python train.py --qk_norm=false --tie_embeddings=true --warmup_steps=334 --train_tokens=364600000
Each number is 128 + 32 x the weight over its row's rms, rounded and kept within 0 to 255. Layers, rows and columns count from 0. Numbers have three digits each. The size before them is the row's rms in percent of the matrix's.

# layer 6 attention query, 384x384, rms 0.0504, rows 196-208,260-272,324-336, columns 128-255
075:147124133170113118148141162084117085145197116191140117098166169157097104097196171135173173141146127166143118136116134144134118138179105141153112129127158130165115154157122114094154152188085117132125126080152181081134141128104119137053107135167148154134087160156145142187113143098135113095107120118122144127188097113132135176164138128189145141093163142110186110116096095197070117189103
070:162116072095148139115105114128127103093080132089119181106163128122176106118143113090119087140103137129154104143137131138083101158101145142090126102117181183111170141108040138112140122153192123102121113093183181120149161166123134185152153108143158161129169196085168111138065154078103164109078118157132135187140144091178131172120130102180138157156145146111155164139180115100118131151169
082:137122124165070090146117173050151056144185094181176140129121159147134120122148113163160143132062101186146167106080114149132107172127107130106123206145083095098112097192066088137122126163138159084146100106144118134137122098173160171106185124108140160164133143110158162150199104169075142117097143140144114156150099152058172118215150133214145092118155146121159126125091183147112093178160
075:190106157134090165087149157121128105102123123096091107126190151127143129212170077099124154131087135144123150080136098136120175169138194157173114094116127134135157141143062108129181112094165103109109159109165120153104131197159126210100150193139110187103136149109140103132120138087129109167094114142138189171186086149102058111117129124126137159147087124085145127143162173061126148108138
080:140112118118152147161095172075128119106077151116108066100149143167212195158163120118140102174120108176169088114164114165153135117139122157110092115112125139078153095182115120149131120115169179085075130108149130100090122142106145115111142100163156136157132159113133137105118164113103146118137067158094124101159151173062084143124096133137153183162174161060130107090117121138162096093113
085:087091104159188072127143178165165193101087148056149118080133128161052104160159150107110127131192185135121073182171122126114173070169100132102131131060118153078135126070126166094121101096162134102122177168156115178138199110154087085155153112144185145094125129119077161102083144136122089144121158154166120140124169073232123158067108102135117167162113102120127129164191115110106152141092
095:103127132136143150120115133190113077088091149061112168163149122061168134132054115100144098168138123112202157116186141095113161100087181210096165106150207145095142103117143156120153067123145110130073142129151159098095151116140164142154107101166133134144122128111125110088103128168178157118182020162125142140125162143160063125084099169057145143131110097147081139133105129182115150091132
083:108089156083163149174090179157126104121063131084097131098066122175141154118137131130179110141171158111119119094096143112085152086103091129164148093120112143160072094068133141126122111158107166148178115162097105127086155081093170094077098140163129057116120126151121101142202081171138173133134082111107154130090126174112142090175090119126104096119241131100101096111109134167146099139140
088:091135084130117148121172120138041132128108150116101116125093174167138162062076152114163157101146149123124176120085150081119162110137136106162150107176126096152107150093168088123089153221122121176151071169096098112127083099144183076143102128122095100091051093180125087143109121100131102150129127092144144116144096085165145139142157114068141069101180124142054108122141141133206099135132
090:125145056157096122140133155062133105156184113184135119160135200152169187130116150141142133121079189109130125150051172172126090160154091104165083191115110114140103177163082136148072108131165162086149176085132140120149119098108147127113098066122125094154117133142175183161209092138119138148103163105118069169101111121059170132183114119121117098068147144108110149118086114192137081159151
102:083109158103081162110148106181115096117075130101114071096138129105112089184149086135103151135190109172127122087174099142175194082163181156135182071138182128090139119123147125184095106191145104173120123180138114163142102102136134143135217144187086152138094141112124104117099176143148073134102123148113109085123145101135066132074101112091154161151114107140087108145155150079155169105132
100:130113133090172149129142108190104113113071082089083084137104144144152136066106169154165130110162164086172120170133167121112175127178107125131146144162078131079132200099182208124087160154221142149108123155206142109173109107141160068116096116152111103054130130180203132143066107097161215126136164157146181144089114106140158177132109105117175127149127114145069167138131166150092143106178
094:119122089104128101155141163099117143139199094151088158145117148158117148067163143147154119089071124112130094106061166132107083119127108098173166170123081144148119114087098137183071127157123145082130122106102126077144133048107161136111105061088112136118149136135161153181189096176105126104129117135150130168145131143045154124230097082157085125129162123131127151111116191141197123157133
057:088159114121215162115117059130133147133136145122106151134136149139089090147099090056130212105177111097113133162141062156119084121113185141173169132097143085102095150162126137154079137153121145089104162137180164147129091173111109143060088090072119177133107123081150150069110163099127102112113121114144148069098145132151141165073076134111084132130145074119040135141161134065114134144109
059:142120147186130066088127151182115094142160173168086106187085170159124153116141126122127115124103080117206131138107110116181146159132108102128122135103063090092071116119115103116131177130096093111143155085122069064156089117098150161134158119189055132109134167142080086118108139165146101158116073173103127073141167147159064109090121134112200162123139157145105092102041106137144133162169
069:083186142079153169071092121155169104106162131121103117106104126098186106048122066092078163117153153104135137122118055140105059134124128133170151121119143176111158137105144151156069175106097118119096147131099103152124123136127122143116115133114108153113139150100136122124150148129178143108120041120140137048134174104118116148110136133087093094169197116170119089122118135070123078161138
066:178152112131088139138131114124119031128131160138123155163076110116140108133152170064175134134088201095190078088124122103117163123151111129084130099178056111155158137163138103110185155140097124118177132121088085112154156063104116092206126169137088067101153141110071061114093107135154123146162152151092149131143110186127090133187100140175185108132163161092124127124076131094115188150198
075:101176062110148191089087087160190106139131137128048157183089131137153113118109047111098198136160116122141104137089066171094046170142134129148145133110180136116098111140095082157079189147050129141116167150121129136144100141113073193109130101142115131089139141083171166087120136126139083102105085158128132101113185131148126116096179167119096115145204096142089100110158155119128075154135
074:178106087123075089147153178145122057097124134129091186136110201124145169153130132076177118106153211108119080097142136099137187107128084144138123157169100113140152105106148094125187121117143141125177152048076077132144143021098212097180170153202060120129151160143125036136151091136153107115116131178123150092149127154164120144121094102168137112130157177085199170114116151138122138137152
070:103153165112098148134104119165149188113116120129129038114232146121109101175110123141138134109111109191091158135126133158103133179109174094126164143143167141141057158127107159141082150100119141110061142165162174134134085161130089161088087053136176158140110105130125220122097146129107150156139127099132114090103165107121110154117161116144156165142133100145109069174170132141127139112110
072:078151127131181152093056149160203073177104109147141177103147128126153110134117093155080110104087097145158141152111102140104098143144100142185127147068133156119126097114120124196033162147124130101119170119135126159145121144120101121100110088093110138107118133071156148121096146150123085095125070166107143060120157117103111167083103145096085096176215146152119060128120158105156091163108
065:110145132101202161124094161167156168119154096140116120139172136115067152149112093184116210108121107160122140115126135150124112150163126124137128147132180120149097155082124125173069131134176122111128156160160180094103087187135108146094139071082116109146065111111089140128109207115113136097151113120161132136108079075137141145119151075077127137152146149156088142137189114142106159120115
067:090184176149152156106098102168181100183137099150051110164100103149147097150142102111126158131152079117076159120075085139074009180124188083172163123097151159087134169096134150151071196154153124151121170134119151153142097178144075174088065064111145149088122130134157181146125115163120135105119106073118109076116171079138144114102175132072067155125201108137114143162146125114157070179125
065:158042106173071066080141125070095122090176175127187127165075138114121119093174113095134128111147106072169106175160166087148139070119145148177129185193144119158142088132157125129158115119117178106191156108082108122111099135114117127178209156122153157166125102175124088174190092113132219123117189117146129159124134098087125119116105098107179115117039127143142158112113176139088153120159
072:097160187127145081106144052159118159136150101132110072102158157115075087132108106168167150100118092156089174179082139168105102185151135115116137162143175109112101172108102160106093141082142167114059175175170173133074084132124159180118118052112160160105076124099109159151087160093137156165131096133143145074082120116164160158090116139172167119141157122195114131129130182115107136121093
066:093167138110137188077074110172164124162151096192078085158150135125146116178108103140133152106108036153118158107111093179080094145168133074132119105089189152017099191154138180150021209176145136144079147134155136104122105152164108159084095102099154147097077096068170175090060155127154123099087069128115107091141146110114107150114157117109105167131174132140108072159150131114179071124138
100:094121104111147162171114186057143107108098127119133144098144185116104108118131103123110134097136078164099147137135138112158139157124133118168107173166130058127136097079110107129141146153115144169155112198090135136151142140123102083131119152101130091121070133144205155113148169132093096120160152074151156098100112154118094130075119170183104167170159128098105140153105105109150095159090
096:118111083103138127183162087086158096149064101152115119121131144142119107127154101104111142167138127134086154133109096179092149145117096064115090138138081138127088135191135191116130078137148123118180148093151112107162103051151164082131124140115172149149123187096108145104139113157158129154102137200152110102142119097090061096122161091134133093109117141121065158157136105174113086183169
101:098146129103105113172139176087105081143120089151166143168096154080152038088156111153125128106120112127090205112106121122140098208144126176179093180098126103169129140134127128142107136154131165149115073123128108058171139165074148144114068074141156139097128104110227174105130149100141131150132124106130132132100156132091123114141146158144127141109164099100131142146088108076177108158129
095:132087125162089125133102112136191070097086132147087169143174102118157168148173076078115118146124078137142084182131115118127154121156096095102114163104069173089126147188139115166072177108168134136156093062108123097121124064127149125132159090135089120129158107105118111073109145136151131134115102171139118102181117143118094127139061138170103227137135153056073103041101123096122098171149
101:078109077110180110114087168103170067112128151153076098177123131107157125103168109144106096079114057144095127129160155175113142140148109081160093206101097143131098141091153109142135153146135149140159099122114166116132127083130139102093088155098099095103114102080183152064079165199117101130150134157122147093076133091101104146151104144169114147111154139120091057104097079145140089161129
096:196125133129116067122108178152092115129146154116125213116103148155136211191202070143127124165134122091112108115136143125094138066146078129160120101127091199090064144159110092129104163075120114124165114107180142096123134096101056177154172067130160160159153120114081132119114094133139103125123177202139104173168126116091101155136065095148111165155165132060163154092159119164154182106190
106:093162140106127157111132122116112181111096127080131128161126135100111147099091123129118054060128208077161152123169120132133158135080167127201159108088114091095109096099130104112124098168085117151091090178124119178104105141095137100118111155194168107086105117060093147116134105149085180117092063148157187125120110065175137117066143098146142056123070030124091152181131104108122125084155
101:138120108111119138156106186127149052127096067146082159105054174131152127097167089125133104147097069095120163140110131173138079181207121126146161182116074123178102125126166126153074120165089204083107137165098130084150149137097095102132113060109163122086113111119185138126149157162156149139132143082091119121139135119097168120156148135144119097137180104118151139181062118091149144199111
096:080146095169144107095138124147144117163114182121180076115130172151104135101061205177114187090138146162143199106173106131138197111154169091109143087091142095124138126038140122102089144159135099169132115120148140152092184146096173092134060166093159113122101137146111103122102097145143165103188114112080153116128103118133175116116067165138188056164153120117110121125160085131193114070125
101:109130115142130143147117153090120155132120108166166127130134137111104127074099117114147115086165159112087194092080195085161076160151141129195106128075079088117112122109160160157141135131160137130196155129131148058200122109090127073156062163054108138164137072142163144191127130146137111175128167120128138100099164139114134067203209101158150164130119147140142145135079114118188063175178
103:103150118137152110078153013154110146133142139133081142130151068122133097137171096079078118130135151137117091105133044111178124097094136152164109136087175144060126161169100095071149099117138126148131154111125104197068152147184117195087159116115129163138118184117037116077176127147148141112150146193116108141164122162168092150108113116100078202118106108097168094086126145165084168110112
109:098127127111148153131164125119129120133074113107083048075136123152125134108058203126155170102143184063139125176181094126112080099116191150115106060111100127149185167124168202137124162142124123140113122150148125146125101109161145099127120165123139152088087159099139109197101072131143112164113102130071138098098147082148107155085123106118153118171091120143101092155164106109152097112172
103:083120102101135144206143175142121154137097076136091110134111166125159161062083116202099142110173124150108174125116159126136157109136123083143138101091121086156188121093152139120119129136151101184164111120147140062148119174129109100118119142116191165087108061093206139144145137131120147148121106122158136160038106120102166109083161091124164111137147100150110148140054131118185104176188
# layer 6 attention key, 128x384, rms 0.0468, rows 68-79, columns 128-255
075:167112074128064152146087126164139095134099119139083109132095184090151192152113125134116185202170171142161130106125115140109184125126083170094124101122108174172165048151124112159095141110113115153176072125076076081121133109144203116159204161104109095098145082100128169181082113111130125113120168137137170077142119139118102144197147107162103141083142186089107199134143108111134102157141
068:164089169130120134084103143159183118096130110094116147121115102076103173089109109067125093132193084197162121116143171099095174114124117134116143138134119082135174097142117065132105151143121070174123145124136138152152157143131120109113114145108106073110127065043145124100136151094101065136129110089073138138151115152066157086159078119188148137182167130178142202099097185104136196122100
068:194182135106144161136078127139106158137093114136064084072140149096170161153092079093164158133144123211095066141140109154099168132137093148138139172172108100157138113041119140125074122124090153147158083153123146119110123140162102116160180112147141128078061120158066135141083200122102108150140113109167146175200140102074040134107154131133179184100125108160075147120185132151097139167175
066:138168148139109157141144119113143079181109099143154078104149120116058094055139177163155090167176115143065142166143101143154159114146200136168111080145115124119118102091134158125106133159161163152135144123136113184168104179180080144156180128112179143135189133085068135078089138164123101126083079151144128147045120089166117096106122077151191104138114136185132148115083106115134139178097
072:183118170094169110102087059117165079119128122054181151083077155099114081158111152132158195168106198176074127166099083121140174168156118113091110117147138107078181133146066171141093121162124100158130127106204107126098159096140109160131162155082113066125150125126156168049121130091164125135134158103111143150203106098131148094114158159104115180135102116154127179113097141145147170168116
076:105160082167210152098123114151162144109118136145134095148156128151123093064079149173091086156140098116107109173112117132117144122123215137149150124138092133170148162123101119128166122142156126129116131089121169108159129136199103097086188090091152071139126120122124128140140143134153117080106096096063136114143144118176139099078145147169083138149104106160125127144120116136145125158122
085:125145144113172116105091106154143147100180205191115188103113140144097100145093100143165166110178144114146154131075127095175102095163101110145090136088136160078172157149080070057110181133121115124107140095167094143134171129090122184156109202089130161169169078187191159105168120118114150153161164106147098166146148164110131132179138116156142167125129198162100102129183148154169163119129
076:150154165132117068132132146123082176107207191093111186116145150122105105105059163079115165129172099187061108091096118149149080165100162144105106126137121130154158091143071129115126119131122126189078144098105106152164176070069159140131147162170145170162111158127166158095120135127144126135125148120118131119124107138105088083157150084153021198124105081130085119107171121141112199147143
075:159129155093120118148120151105130144133172171168151168107086190095107118075134137138106108182103091130096135063096113092128164110138065151125090166126067105064130122119106182152162081101133149099117103160114116087124126162154176085102144077113139127104139062194203109180129120104104115168124187154196142072156117128089083145078131164119134202084167175168136111131141123091117113174112
073:142157105108139122175080107130050136128152122140122152074078106080165170106184138117136110121099105184137110119107096158069101123143102143085076196160101117179143117126103162122094108121065146182114071172082157111090096100166121110184098117139129099061137152118115109144133174124054086117147114092133164151180120150156091134134114119147098136158144166107091101098128126154117184114167
083:158123150171200162082204096126168142121105145147159157165120123158125171128130112175147121162118111093130130128186129207123193109175146087103194105152125082182164114101148120140136083142116110069133100178154132139123144201114078147143137140112110072144152138129150077095123149130094100125163138136150145120124146150158212171115190147149199079146137112090129165142113058104130183092142
092:158150100113143105100079173096148111073142155131117164211107136113101121078093097105093096161100095141156096132124070113126090124162128089128094128102091138135125053126117110107165115075107138123183123149150068110121133159088144159088164098192095141167152152167120209118146161135119085170098147142149158146151182149156125127160110117176129195110134129128108139130164161182096117172163